Part of a small language model's weights.
Training: a variant of Muon for these matrices, 183M tokens, 15481 steps.
Each number is 200 + 30 x the weight over its row's rms, rounded and kept within 0 to 999. Layers, rows and columns count from 0. The size before them is the row's rms in percent of the matrix's.

# q: layer 4 attention query, 192x192, rms 0.0388, rows 167-191, columns 0-95
# k: layer 4 attention key, 192x192, rms 0.0393, rows 167-191, columns 0-95
# v: layer 4 attention value, 192x192, rms 0.0388, rows 128-138, columns 0-95
# o: layer 4 attention output (transposed), 192x192, rms 0.0485, rows 128-138, columns 0-95
q167,154,198,219,176,248,198,221,179,256,203,185,189,168,198,173,227,243,222,150,188,237,137,192,180,205,230,199,197,164,182,268,203,202,189,176,221,212,240,245,218,163,157,171,148,164,219,210,173,220,202,230,191,170,190,170,208,182,234,212,155,214,178,212,216,189,223,162,218,217,234,178,215,210,237,212,187,208,245,199,190,145,179,196,211,175,244,189,250,161,192,191,199,164,238,212,211,228
k167,163,208,217,178,246,199,211,177,252,193,192,183,162,192,170,219,251,224,151,189,227,137,194,168,207,240,199,194,167,188,254,214,203,188,176,225,226,223,236,219,162,165,172,142,155,216,202,171,207,209,223,187,167,182,177,223,195,229,209,144,212,170,212,223,186,223,171,222,209,228,181,211,216,240,215,191,212,247,199,192,138,195,200,223,173,237,189,244,164,206,196,191,159,244,223,215,227
q168,149,194,194,267,188,210,203,187,287,207,213,206,164,205,204,203,255,191,250,182,196,268,197,211,225,199,254,230,188,169,190,148,201,216,122,210,233,154,217,169,179,230,216,188,273,192,199,178,251,218,182,231,229,189,228,184,166,194,151,192,195,181,221,191,196,191,218,185,198,173,217,187,169,195,185,178,188,185,172,206,214,159,190,206,218,151,175,185,178,247,227,185,170,241,197,219,194
k168,158,193,190,264,183,210,201,180,290,223,221,215,149,201,202,206,259,190,249,171,200,267,207,217,231,206,251,230,183,171,173,166,205,202,135,207,238,147,214,179,174,223,218,184,263,197,184,183,255,218,175,228,222,194,225,200,171,182,135,189,189,178,209,192,190,197,224,184,195,172,203,198,166,181,192,183,197,197,160,204,223,160,188,221,196,157,185,184,185,259,219,184,172,253,191,228,195
q169,150,270,191,241,206,179,230,184,240,198,155,208,215,157,179,196,198,172,215,180,156,149,200,187,201,207,215,235,191,204,211,171,209,201,142,218,202,216,230,223,200,167,184,191,202,253,149,172,162,171,241,239,171,171,204,233,212,220,219,208,199,212,192,145,215,157,232,214,236,233,250,210,200,215,233,201,185,222,196,243,189,213,240,195,205,135,230,154,230,163,212,194,175,202,231,245,134
k169,156,266,192,237,211,193,238,182,247,194,163,197,208,153,190,207,186,182,212,185,148,151,188,180,204,206,219,230,190,202,209,177,189,198,139,222,189,215,223,232,197,152,192,199,212,248,154,174,155,175,246,243,182,180,200,225,203,218,229,211,199,204,200,136,217,150,220,204,233,229,256,220,198,218,229,196,190,207,198,251,175,205,245,175,218,149,232,150,233,154,187,194,183,201,223,244,142
q170,147,227,152,197,191,173,181,254,239,168,210,183,229,212,217,185,248,209,202,233,161,161,194,256,191,186,169,199,165,247,234,203,214,179,221,179,246,181,212,185,186,195,199,215,215,165,206,183,224,234,198,235,231,213,173,240,180,173,243,219,181,246,233,191,192,209,202,213,213,247,154,179,214,170,186,183,202,182,218,228,191,156,143,161,201,260,145,214,211,227,242,194,189,159,180,173,185
k170,150,226,152,187,184,175,183,243,242,175,215,190,218,213,223,181,261,203,205,218,156,162,208,247,187,187,162,197,176,249,227,206,230,169,223,181,267,175,207,186,188,205,191,205,211,165,216,181,228,227,206,238,230,216,177,241,181,184,234,218,181,255,228,205,185,204,208,217,207,250,147,182,212,182,188,182,208,185,221,227,187,153,145,165,188,249,160,218,204,234,243,200,183,157,186,179,183
q171,149,244,215,215,224,138,215,211,239,233,177,188,259,230,210,198,208,182,210,203,222,201,207,248,181,185,170,191,195,238,204,224,220,173,158,190,191,156,203,174,173,178,185,182,196,183,167,225,253,184,193,243,199,178,195,193,181,223,184,229,133,188,221,260,177,217,202,211,177,111,277,197,231,186,192,217,155,233,193,201,178,216,201,182,191,236,211,180,237,203,195,137,231,212,188,147,187
k171,154,247,207,207,221,131,223,210,229,222,167,183,261,231,221,206,213,188,213,211,223,208,207,241,181,177,179,190,195,232,207,222,219,184,158,177,174,157,211,171,192,179,181,191,205,178,169,226,260,191,201,250,193,185,185,186,184,223,199,236,142,181,235,252,176,229,191,197,177,124,280,179,219,188,192,218,147,225,190,202,180,215,207,181,202,228,204,174,239,206,194,141,248,215,184,150,181
q172,152,163,205,199,234,216,208,200,147,204,156,243,214,226,183,246,238,181,203,142,135,213,195,229,194,187,204,207,193,143,262,219,217,242,220,222,209,188,241,206,201,180,223,211,242,223,205,172,182,250,216,223,160,164,215,275,161,196,116,190,236,197,222,207,139,171,227,220,232,205,240,119,205,152,180,181,215,213,214,224,216,208,222,196,194,181,231,191,223,237,166,213,236,196,211,159,187
k172,155,167,206,188,242,226,196,199,130,211,170,244,214,225,169,244,233,177,208,131,135,219,209,225,185,188,197,210,193,149,260,223,225,236,219,220,207,187,235,207,185,195,236,197,237,230,194,177,184,242,205,218,156,160,220,285,152,202,113,196,234,209,215,217,141,163,237,217,223,196,225,116,213,151,165,185,210,217,221,230,214,215,229,200,192,172,236,192,222,238,175,209,227,193,223,160,187
q173,148,220,233,243,213,187,221,173,225,229,165,242,161,191,260,203,197,195,187,175,199,163,243,204,214,281,211,196,173,181,148,172,194,221,229,147,175,225,186,199,209,167,214,207,218,136,172,179,249,188,183,214,179,206,203,206,175,254,246,199,181,181,222,167,128,197,198,202,201,200,172,173,185,236,121,213,216,188,164,183,227,173,186,159,198,206,197,196,210,188,230,233,217,173,263,160,214
k173,156,218,222,252,213,186,216,172,216,231,168,247,161,182,249,200,201,202,186,164,210,170,241,211,218,282,211,188,185,175,150,178,180,216,239,138,187,226,181,202,208,169,220,198,215,143,167,186,251,182,181,208,180,205,198,203,174,246,237,195,182,182,223,173,132,193,199,200,201,188,170,173,186,227,127,220,220,188,177,183,204,169,197,166,200,203,194,197,215,198,244,225,218,169,265,162,216
q174,149,163,221,171,208,224,221,240,202,222,243,170,235,180,205,170,196,174,204,254,251,203,254,165,206,236,211,204,213,148,175,226,163,251,208,182,211,153,244,167,197,168,260,191,203,201,163,182,201,219,196,177,205,167,185,232,196,198,177,162,252,211,176,196,163,180,178,205,185,153,192,239,230,156,211,192,174,202,200,221,210,202,224,162,166,248,197,217,240,238,218,220,164,264,227,141,163
k174,158,157,220,180,194,216,206,232,195,229,232,186,232,190,212,170,200,182,210,249,256,199,246,149,221,243,209,212,214,147,172,219,158,250,205,167,215,145,241,173,185,171,267,182,209,208,153,185,200,217,199,174,197,155,181,239,195,192,177,161,250,212,179,192,162,177,196,204,185,160,195,237,236,159,209,189,167,206,209,229,214,206,228,178,159,233,196,221,225,241,222,205,155,269,238,159,171
q175,153,198,254,221,201,226,226,204,192,253,159,191,193,213,235,183,175,171,179,168,171,195,178,193,220,211,265,205,166,249,172,208,152,169,228,222,195,227,210,253,204,228,225,227,193,167,176,241,250,151,143,223,194,184,240,177,200,235,214,178,227,211,137,240,246,266,196,263,208,205,171,228,231,232,225,196,235,233,216,244,200,175,207,261,195,213,202,202,223,193,157,214,222,217,219,244,218
k175,156,216,251,225,213,225,224,191,195,259,151,189,197,212,244,188,176,166,171,165,178,198,182,185,212,213,273,197,164,247,168,198,144,171,233,219,202,220,208,244,210,223,225,236,192,164,178,234,248,155,156,225,195,188,239,178,202,231,217,178,232,205,144,243,238,262,195,251,211,208,181,219,227,234,228,191,229,235,211,250,206,170,206,266,206,204,203,203,226,204,160,217,225,212,207,251,225
q176,158,228,225,180,169,175,200,150,205,259,237,192,178,166,147,233,205,181,191,214,208,147,184,202,195,184,235,193,180,204,192,250,197,232,181,193,216,165,222,225,194,201,191,187,177,190,234,190,210,192,186,179,163,178,226,206,133,144,177,189,214,176,284,208,187,223,251,188,197,202,170,157,213,144,165,232,161,257,191,225,246,215,168,176,262,239,203,218,160,220,236,200,234,186,234,272,156
k176,164,231,225,181,171,163,212,169,210,252,229,185,184,156,146,228,194,179,188,216,202,149,181,204,194,172,221,196,175,202,204,246,190,239,188,200,207,177,218,222,189,201,193,184,175,191,233,193,213,192,193,186,149,170,233,196,130,154,187,198,215,173,285,214,190,226,251,198,203,199,166,156,216,147,160,235,165,252,195,221,239,226,163,172,268,233,193,226,161,212,237,201,235,188,232,264,164
q177,152,150,202,169,208,182,181,187,204,206,234,207,208,175,197,206,168,134,228,196,182,215,236,178,197,136,235,212,130,211,246,236,185,178,203,176,216,194,238,206,226,179,231,173,253,174,198,201,230,217,191,127,254,203,166,206,160,238,196,209,229,263,176,196,191,164,215,194,255,191,154,194,196,206,188,203,192,183,172,159,200,151,206,202,207,141,230,166,183,217,187,175,202,246,209,199,165
k177,161,141,193,178,201,186,181,184,205,201,225,207,210,186,197,208,163,129,240,181,182,211,241,175,188,130,227,223,139,219,233,238,179,168,212,179,203,205,234,197,223,190,225,173,253,180,185,208,232,212,194,132,248,203,169,211,138,240,202,210,222,258,184,201,194,160,220,190,262,194,150,201,187,199,180,201,192,175,174,161,203,162,209,198,203,149,231,170,183,225,181,172,199,253,205,205,156
q178,147,171,165,186,159,208,192,181,168,166,180,268,190,186,289,202,212,237,225,210,149,243,204,222,190,152,217,206,209,178,221,194,177,164,221,251,212,172,203,188,162,212,179,176,128,196,245,180,186,223,173,191,235,233,162,170,206,195,216,234,167,198,225,210,167,178,168,170,211,190,225,233,221,215,187,213,210,198,231,236,213,208,232,225,153,227,199,207,190,226,210,176,242,141,242,189,173
k178,153,165,163,188,155,220,204,191,168,171,187,266,190,182,295,205,215,239,217,212,160,243,211,224,183,155,215,209,201,182,217,190,189,161,222,255,212,176,207,199,155,208,175,179,123,199,239,185,183,222,173,194,246,235,178,165,209,198,211,225,176,190,225,211,164,173,163,177,212,189,219,237,223,210,186,217,208,192,230,239,214,196,220,221,161,233,202,216,191,223,206,181,235,142,235,191,169
q179,143,176,178,175,213,204,168,227,236,216,227,186,221,143,207,218,201,174,179,148,166,193,212,152,211,175,224,214,245,157,211,237,155,231,261,233,250,218,186,243,237,231,199,196,260,198,162,220,177,163,198,162,219,195,215,197,227,223,141,210,235,172,260,211,180,196,169,166,207,170,200,201,198,192,169,195,196,214,142,224,157,124,172,186,193,197,226,243,173,182,204,195,225,184,185,199,196
k179,153,182,191,168,221,203,190,228,221,208,227,187,234,158,219,229,191,166,187,165,174,193,197,169,203,186,224,210,243,161,222,218,147,248,255,235,235,226,198,239,242,220,204,220,275,182,170,220,181,174,218,167,213,198,213,183,218,226,162,201,223,160,280,202,176,191,168,173,227,187,211,195,195,185,169,190,193,190,146,233,156,124,171,164,204,192,207,228,175,161,201,189,233,179,189,192,188
q180,157,192,181,182,209,178,185,166,169,172,226,174,155,216,244,219,235,148,243,201,191,240,124,190,264,210,210,206,158,136,203,211,160,207,179,189,212,193,131,189,180,182,229,216,238,207,158,222,128,196,181,173,208,198,185,185,197,222,236,193,178,187,248,183,175,203,183,168,162,198,210,245,157,167,205,207,216,233,216,213,184,185,201,176,198,253,179,179,230,214,176,199,175,163,231,219,195
k180,158,176,179,186,204,170,195,169,156,163,217,176,161,214,248,219,233,151,236,210,190,247,116,185,269,216,204,219,154,126,207,218,172,204,177,200,206,199,143,197,174,185,233,200,245,206,155,221,139,192,180,178,213,202,184,194,199,229,233,193,181,190,235,186,183,208,178,182,152,186,211,250,156,166,208,213,217,241,213,209,189,184,194,195,187,246,188,180,233,211,181,189,173,160,241,238,202
q181,149,172,194,183,196,233,228,200,234,278,206,235,227,128,209,185,250,173,215,230,220,202,194,234,264,143,242,198,220,210,205,168,174,228,193,205,222,171,196,227,180,160,135,166,190,180,217,168,208,178,176,137,180,253,163,168,235,204,220,236,228,140,177,205,217,213,167,194,191,195,256,167,209,174,190,195,205,215,211,158,251,215,192,221,219,196,140,158,172,170,196,181,186,153,223,208,169
k181,155,157,180,190,203,230,215,202,226,286,202,229,220,135,197,162,260,185,218,231,221,205,202,228,268,149,231,198,214,208,188,181,181,217,206,197,224,156,205,235,167,172,139,175,176,190,202,159,210,164,170,137,172,253,169,164,244,204,199,246,223,149,182,221,220,215,189,179,180,187,245,173,216,164,187,196,214,221,211,158,262,220,186,235,211,192,132,161,174,180,193,192,182,151,220,214,170
q182,153,140,202,201,215,258,224,200,224,162,191,214,175,218,223,201,214,189,224,271,230,200,186,187,234,210,189,184,230,206,204,177,231,248,209,182,188,204,186,201,227,193,273,193,175,140,205,216,216,189,272,168,209,238,240,233,236,176,192,191,181,225,194,222,178,178,194,211,188,167,180,188,200,185,205,222,195,260,190,118,198,205,179,216,162,192,185,170,225,211,243,212,164,213,205,193,132
k182,152,125,195,211,214,258,228,205,236,156,195,214,180,207,227,204,216,205,226,278,228,197,170,181,240,214,187,187,221,206,208,172,226,243,215,189,188,210,183,196,216,196,259,211,189,145,198,211,207,175,277,163,214,233,238,216,223,169,188,198,180,233,200,212,186,170,209,212,180,171,184,186,202,162,202,225,200,258,184,120,192,200,185,211,164,205,179,167,225,205,233,209,167,210,205,195,136
q183,152,206,232,247,199,248,227,227,194,226,158,251,212,169,252,171,182,185,229,171,211,205,163,195,207,229,191,186,178,211,216,228,164,202,199,182,255,223,147,220,168,202,223,193,181,193,213,180,206,225,261,192,185,173,226,231,164,214,209,180,207,204,211,196,146,214,162,151,204,174,224,229,227,206,189,188,239,181,219,209,248,117,187,197,223,227,198,176,191,206,209,205,169,304,213,195,253
k183,155,201,226,249,199,244,232,232,203,223,145,252,223,173,252,164,183,200,233,183,222,201,161,200,206,221,197,180,182,210,216,220,155,211,198,190,252,233,153,216,165,199,232,198,189,188,213,174,201,224,260,192,183,166,230,218,157,207,216,177,203,214,213,194,150,206,165,149,205,179,232,230,231,206,189,184,245,186,219,211,258,116,189,197,218,226,186,182,198,199,209,208,166,286,210,186,258
q184,152,201,212,212,188,232,131,200,232,208,160,196,183,227,217,201,205,196,190,157,195,184,222,245,209,205,235,172,219,185,223,200,191,213,159,192,206,175,199,239,180,248,224,196,139,209,217,228,147,193,218,210,153,184,219,212,159,238,165,210,221,153,217,195,198,199,207,170,152,188,193,219,193,231,307,206,266,151,194,164,213,167,183,178,173,182,183,182,208,178,177,199,258,217,258,195,253
k184,155,194,222,212,175,228,142,207,238,202,149,182,183,227,218,205,190,195,194,162,186,191,207,255,203,210,241,168,210,194,219,213,199,227,153,197,205,167,197,236,186,243,228,204,138,214,209,216,143,207,227,201,160,191,223,214,171,224,163,201,218,154,223,199,197,196,202,165,149,186,193,226,192,228,301,219,256,152,188,160,203,180,183,174,172,185,190,188,220,182,167,201,254,226,264,189,247
q185,154,219,203,153,194,244,129,212,209,235,203,195,122,228,228,154,171,241,168,212,238,190,136,169,188,225,226,186,180,229,218,174,236,220,227,193,219,154,231,260,190,201,231,203,236,221,198,165,215,204,158,203,160,213,206,213,175,155,203,160,180,222,145,215,203,253,227,253,187,178,230,224,142,188,238,211,233,150,212,134,225,204,196,221,214,237,214,175,142,209,177,194,227,215,222,219,168
k185,157,224,207,147,187,242,144,218,212,230,192,196,122,232,246,162,164,237,162,222,239,190,137,177,189,221,222,188,186,223,225,173,212,224,219,194,226,162,227,254,190,200,233,203,246,226,200,152,217,211,175,211,173,224,193,199,182,146,199,155,180,214,151,215,193,249,214,250,193,181,250,219,136,191,238,209,234,149,210,143,221,204,201,211,210,241,212,172,154,191,186,192,231,209,223,199,157
q186,140,163,168,164,297,248,179,195,210,174,143,191,213,227,255,231,179,161,238,181,193,195,237,220,141,212,241,197,195,279,178,225,189,179,281,185,141,193,218,205,208,238,216,201,173,216,174,158,149,190,178,202,203,173,264,197,179,150,190,234,187,218,217,233,212,210,208,173,157,106,184,192,139,206,193,249,181,129,186,205,180,198,204,210,215,203,232,189,186,224,190,234,207,159,181,245,165
k186,152,153,169,172,295,254,157,185,214,189,148,204,208,224,233,219,195,157,227,167,187,198,246,216,152,209,246,216,191,261,172,223,190,162,268,195,160,172,197,210,197,243,207,181,158,227,178,161,158,164,168,200,195,167,265,208,195,173,166,226,186,247,204,243,199,218,223,169,154,105,185,207,149,211,193,239,184,154,176,209,188,193,204,233,219,196,243,196,168,265,209,234,201,168,202,235,171
q187,149,246,209,193,164,164,185,205,189,191,197,192,167,170,150,163,171,271,102,228,249,185,186,211,191,184,185,177,209,216,246,223,185,204,259,186,250,180,186,201,186,211,163,205,280,190,207,244,244,151,254,206,180,193,189,208,141,222,194,195,224,240,191,231,198,161,223,127,179,232,203,190,189,172,224,172,250,207,167,237,240,201,193,191,193,162,208,229,225,174,202,249,202,211,149,148,152
k187,151,238,204,191,168,169,158,189,188,209,190,210,153,176,140,164,165,267,104,220,241,175,202,202,198,182,188,184,222,225,238,226,199,187,258,188,254,167,179,207,182,206,156,203,269,191,211,241,249,163,250,207,181,189,196,214,154,219,188,180,211,233,181,237,201,169,240,126,175,219,185,203,193,176,225,167,248,221,166,233,250,195,185,216,190,164,213,228,213,195,210,258,196,215,158,149,168
q188,154,208,193,165,193,203,192,210,208,273,246,235,165,201,127,216,203,209,217,245,150,299,138,192,220,217,177,181,231,197,157,246,123,139,144,187,184,247,237,222,222,219,245,214,143,232,193,284,187,224,197,204,193,246,203,217,186,224,221,125,160,216,204,152,214,191,192,217,209,195,237,209,224,220,234,193,205,190,182,188,177,178,181,215,201,216,246,167,217,208,214,198,173,208,172,221,210
k188,160,203,181,180,189,202,198,207,213,260,251,232,165,202,124,202,198,215,207,228,153,295,154,200,211,214,166,179,233,200,158,250,122,140,142,193,177,254,230,227,204,217,240,215,138,229,200,288,189,229,195,211,192,252,206,221,190,229,203,128,156,216,205,161,219,181,196,215,205,199,236,208,213,215,240,191,207,200,182,185,176,182,183,225,201,211,238,176,217,212,217,204,161,206,179,226,212
q189,155,205,191,143,218,172,192,204,179,234,193,192,203,151,212,184,254,209,154,232,169,189,191,145,201,199,196,268,209,209,217,171,209,243,176,185,264,183,229,195,185,203,246,214,114,188,187,243,135,178,225,266,195,271,187,204,203,189,195,241,191,189,244,166,227,206,219,279,213,226,170,215,150,227,152,147,226,199,178,182,205,212,154,179,200,185,161,204,218,244,191,249,203,218,226,198,175
k189,162,195,195,143,219,167,184,195,181,247,192,189,198,147,208,183,245,206,143,223,175,192,193,154,195,197,188,265,207,219,224,171,215,242,175,180,264,177,223,201,193,200,243,211,110,185,182,252,133,182,214,272,192,272,196,208,210,181,192,250,182,191,230,169,236,201,233,288,207,227,164,215,167,229,162,150,224,208,178,179,203,204,161,185,197,187,169,204,211,254,194,245,201,222,230,212,179
q190,148,195,188,239,265,222,255,211,201,249,190,207,192,190,244,214,210,178,188,200,280,174,205,187,166,135,142,193,241,177,218,206,196,183,190,221,156,219,148,189,180,188,190,174,169,227,228,160,254,154,235,238,174,154,232,199,186,248,181,194,168,191,183,209,194,238,218,221,223,171,177,199,209,217,192,137,125,166,190,216,216,220,170,223,225,207,185,205,180,231,191,215,161,230,228,239,168
k190,156,200,193,243,262,213,257,207,202,247,184,215,188,188,252,229,207,170,195,203,276,181,188,184,155,133,155,184,238,185,216,210,196,211,183,227,161,221,153,193,191,182,194,179,164,227,236,154,249,153,247,239,173,161,234,194,200,228,191,192,173,196,181,198,205,235,208,224,239,183,179,194,203,217,194,144,118,159,181,213,220,220,171,223,219,200,175,203,187,211,199,213,169,235,221,255,166
q191,148,212,185,195,192,171,184,241,265,187,194,240,207,160,229,204,205,253,245,220,197,229,195,170,208,184,180,205,189,158,163,205,257,187,260,173,212,213,237,241,140,211,199,185,227,191,216,188,158,227,205,252,216,183,213,178,166,210,224,228,204,145,139,236,178,198,235,251,199,232,194,188,247,205,221,217,255,281,176,211,185,170,201,186,197,187,232,193,169,220,207,256,202,231,216,209,192
k191,153,218,182,193,198,176,199,254,259,192,194,240,201,162,240,203,201,247,250,231,204,219,188,178,203,188,179,192,196,153,168,201,251,188,259,173,214,205,231,239,140,207,195,198,223,187,217,180,165,232,216,253,219,179,214,179,158,217,233,223,196,144,148,228,178,200,225,247,214,234,201,185,247,198,209,211,252,281,186,220,181,175,186,173,202,188,241,187,169,216,206,247,198,235,212,217,193
v128,113,152,179,206,245,175,180,184,201,220,203,243,193,173,209,149,243,199,220,193,206,204,183,229,187,216,202,236,250,174,187,211,206,253,179,176,181,210,151,177,173,178,215,204,221,227,252,221,245,232,198,209,188,165,219,198,201,208,202,193,136,237,200,211,175,207,231,185,233,192,213,201,292,208,161,289,221,212,172,179,139,192,178,181,134,178,144,236,243,171,182,176,261,171,208,226,195
o128,119,238,154,218,161,248,210,249,161,196,173,167,234,243,222,279,167,196,194,204,191,154,198,188,170,172,260,238,206,199,205,182,186,127,221,119,183,193,151,173,231,190,251,231,195,182,213,235,192,232,199,253,173,210,172,185,185,222,196,218,214,184,216,173,211,232,254,123,186,240,147,195,148,228,215,233,168,219,168,214,221,199,226,241,237,183,191,168,169,164,207,169,225,173,225,239,182
v129,091,171,187,227,175,213,223,173,162,195,160,172,185,189,216,205,242,284,191,196,236,220,264,201,217,231,218,178,193,194,227,160,188,200,203,166,206,163,245,223,226,218,266,170,251,215,200,187,178,196,222,175,215,241,150,183,189,221,160,219,178,190,228,199,228,184,226,208,171,195,225,219,241,207,207,160,205,225,245,231,208,173,136,202,251,164,213,199,138,221,227,150,156,213,240,170,193
o129,090,213,201,164,199,199,212,227,240,242,208,204,242,160,221,217,176,147,215,210,224,184,214,179,201,235,182,233,217,209,233,160,193,216,242,257,251,173,239,163,231,177,156,203,174,182,149,261,228,158,185,146,226,190,213,199,156,174,142,190,197,267,186,181,212,192,172,249,145,210,175,219,234,162,177,196,234,188,218,235,199,237,235,144,187,210,175,173,210,208,211,158,252,215,239,228,208
v130,123,165,205,205,160,193,182,230,215,228,241,179,216,247,198,237,195,195,216,211,189,195,281,197,211,240,190,174,209,204,174,179,192,181,248,230,225,165,155,210,180,205,184,205,180,182,203,183,170,179,208,226,244,200,142,231,247,191,231,234,209,191,211,209,224,223,220,138,221,174,201,200,217,189,208,223,187,205,183,197,247,233,187,252,236,186,246,204,211,137,253,205,147,186,209,231,210
o130,116,191,233,180,204,282,225,215,212,237,236,202,172,247,184,171,211,214,247,220,174,217,240,150,195,236,189,145,191,161,188,294,173,195,164,209,199,220,202,232,251,161,155,215,158,152,216,224,174,226,228,205,204,170,194,229,165,181,220,186,159,140,240,230,217,150,220,208,209,187,194,225,186,178,171,160,237,190,197,249,171,279,158,212,193,219,173,213,184,205,223,191,176,170,215,147,204
v131,097,224,244,202,165,212,195,164,160,209,141,219,197,235,200,199,244,198,172,182,181,206,192,263,221,206,223,195,171,150,193,226,235,203,197,174,202,198,237,200,199,191,168,260,263,155,190,187,193,210,214,194,177,217,164,156,226,142,241,182,207,232,185,177,232,190,164,218,205,182,191,224,195,175,249,150,175,174,228,258,180,243,173,156,212,243,221,222,157,225,231,214,178,208,201,236,184
o131,096,167,185,215,203,171,208,166,233,180,223,215,221,223,252,173,232,173,206,188,169,206,223,195,176,210,202,190,255,180,189,175,216,182,198,232,127,188,208,228,198,205,167,174,161,231,165,189,230,110,199,184,227,210,252,199,187,191,204,232,151,213,146,154,192,220,182,218,178,183,240,235,186,219,188,200,270,205,184,247,222,185,205,220,195,182,220,142,171,252,216,198,217,132,178,187,203
v132,096,204,198,173,184,178,184,173,218,239,202,222,146,185,158,187,185,158,224,212,203,200,246,249,178,141,167,184,180,193,190,182,216,218,167,244,173,156,164,178,166,175,227,197,174,206,169,190,159,195,155,152,213,189,185,196,240,193,237,177,223,231,222,205,216,189,174,247,212,205,138,152,224,138,218,195,250,158,197,202,197,225,195,245,197,144,199,188,198,176,206,144,204,154,133,191,182
o132,097,177,195,200,235,154,234,197,170,224,230,235,182,177,261,171,220,225,193,199,160,174,207,182,192,175,189,228,250,155,138,224,260,199,252,225,210,196,216,188,196,219,242,217,167,212,228,196,180,164,175,204,203,202,209,221,197,221,238,183,154,193,173,170,234,190,208,184,205,255,232,237,217,296,194,180,199,214,185,198,179,208,211,149,208,197,154,172,169,210,163,213,214,192,151,172,159
v133,092,236,185,210,152,227,153,191,250,150,134,217,215,215,150,162,234,179,209,223,201,205,201,173,213,187,163,184,137,142,207,212,186,103,188,237,180,193,272,172,188,208,240,229,192,201,222,235,183,225,171,241,179,289,254,191,187,143,193,208,204,154,260,229,186,226,181,227,190,166,189,214,185,214,161,235,242,185,197,173,159,164,182,217,248,238,253,177,196,211,211,210,184,189,190,208,188
o133,094,190,224,146,193,222,166,188,225,196,203,149,203,219,176,194,139,209,242,243,252,219,281,157,224,199,173,212,203,178,209,187,175,210,233,191,161,189,169,205,223,204,192,156,187,208,168,229,153,212,218,181,231,243,197,251,219,218,228,187,228,246,208,169,223,220,149,160,192,189,199,184,180,163,208,190,210,228,198,212,223,215,241,194,164,230,164,207,249,200,136,174,237,230,173,173,173
v134,109,223,219,198,186,170,221,198,180,243,184,190,278,185,181,239,166,218,163,185,202,178,190,208,181,239,213,193,186,199,205,213,181,186,152,168,233,178,197,208,187,191,181,163,231,177,230,163,193,230,153,206,178,201,202,140,214,178,190,242,218,183,216,178,192,218,233,233,215,244,220,273,212,183,226,236,188,222,208,176,211,191,147,181,199,192,255,204,136,223,230,202,187,199,220,176,212
o134,113,175,224,137,193,205,178,222,208,162,182,249,242,235,195,258,148,199,198,216,231,254,240,139,234,202,204,181,216,189,195,154,187,216,190,198,191,144,188,212,200,224,187,204,191,192,249,220,221,175,211,215,187,151,225,159,175,235,233,193,188,240,211,183,221,165,173,244,215,225,167,195,202,203,148,257,242,205,215,236,190,174,217,150,202,171,205,208,195,171,162,172,255,171,219,149,199
v135,097,217,193,204,176,217,139,209,184,218,157,198,190,203,203,178,228,171,214,229,237,242,155,215,152,215,266,177,156,158,130,159,223,171,222,184,183,224,195,236,215,185,169,206,214,190,219,171,199,234,222,129,186,161,163,228,179,209,199,193,175,243,217,249,295,255,218,157,160,234,174,164,212,273,203,160,161,211,216,230,168,226,197,177,200,189,151,202,227,194,179,232,164,220,230,194,209
o135,096,233,175,244,182,218,200,197,230,218,179,172,169,228,171,189,190,232,174,160,204,276,199,181,188,223,244,202,203,207,207,156,203,208,200,181,179,170,161,219,177,241,177,180,235,188,181,195,220,193,189,164,220,233,188,171,199,187,205,185,240,204,221,202,159,259,238,176,214,220,239,178,94,231,231,217,195,187,244,181,253,262,214,162,216,198,157,192,142,250,207,147,217,174,211,148,174
v136,103,238,120,238,197,174,221,240,182,214,173,215,196,237,231,238,208,207,177,228,212,215,132,194,220,181,247,129,137,180,247,208,199,151,229,224,207,150,216,218,230,222,212,206,197,221,238,208,202,236,238,169,217,239,230,233,263,191,219,256,185,206,177,206,213,222,150,215,206,138,177,195,181,167,160,214,251,226,155,213,200,193,181,163,174,245,163,184,190,203,176,168,193,194,296,146,194
o136,105,237,222,254,255,156,164,206,195,217,214,158,213,148,211,129,159,166,177,204,234,170,199,204,203,216,255,183,192,192,222,194,200,210,236,224,271,211,141,229,180,214,191,188,195,178,152,164,166,193,159,220,159,207,198,169,229,205,203,205,189,195,195,204,149,159,166,180,156,215,210,214,189,190,247,208,180,168,212,185,199,266,221,218,216,257,187,203,243,174,172,213,205,179,210,167,194
v137,102,182,200,184,225,157,206,198,227,170,187,168,193,152,183,139,162,189,176,192,170,169,246,160,201,207,221,213,189,200,167,228,159,181,169,261,187,244,148,178,236,209,233,227,256,158,210,225,218,161,189,207,171,180,227,202,197,181,167,222,198,185,190,170,175,227,266,172,224,184,201,235,230,152,250,225,213,169,207,195,193,230,187,219,291,157,190,223,238,185,252,235,229,196,231,194,174
o137,100,224,254,174,175,227,211,225,211,152,174,193,168,218,159,227,211,165,208,232,249,202,173,164,246,218,271,216,190,231,256,190,200,213,180,170,185,200,202,131,238,161,198,209,203,220,213,237,209,231,231,199,167,191,174,235,205,193,161,136,213,182,250,229,211,225,177,193,199,215,183,235,160,206,231,236,213,184,192,205,213,208,195,260,219,185,170,198,169,251,180,222,225,181,224,188,209
v138,095,220,178,199,194,231,109,201,187,187,194,171,251,180,206,219,237,141,183,260,172,197,142,198,255,210,190,135,267,198,203,236,138,245,184,237,178,190,172,197,176,195,139,215,184,192,174,196,202,226,182,241,217,203,192,213,141,176,172,175,212,218,168,188,195,233,166,225,191,180,211,202,193,189,162,193,192,194,211,190,198,122,277,223,130,189,236,201,158,204,180,209,264,191,189,237,278
o138,099,207,171,200,172,165,219,220,170,180,177,179,193,233,213,225,231,219,176,190,203,226,264,213,169,222,279,186,180,175,164,204,151,234,218,121,162,236,185,239,187,176,178,193,232,186,234,206,213,220,206,194,176,170,206,225,205,202,246,211,208,213,121,195,257,196,128,150,220,212,194,183,156,213,186,179,190,189,211,246,197,218,212,220,192,215,299,222,191,242,137,209,217,213,216,196,190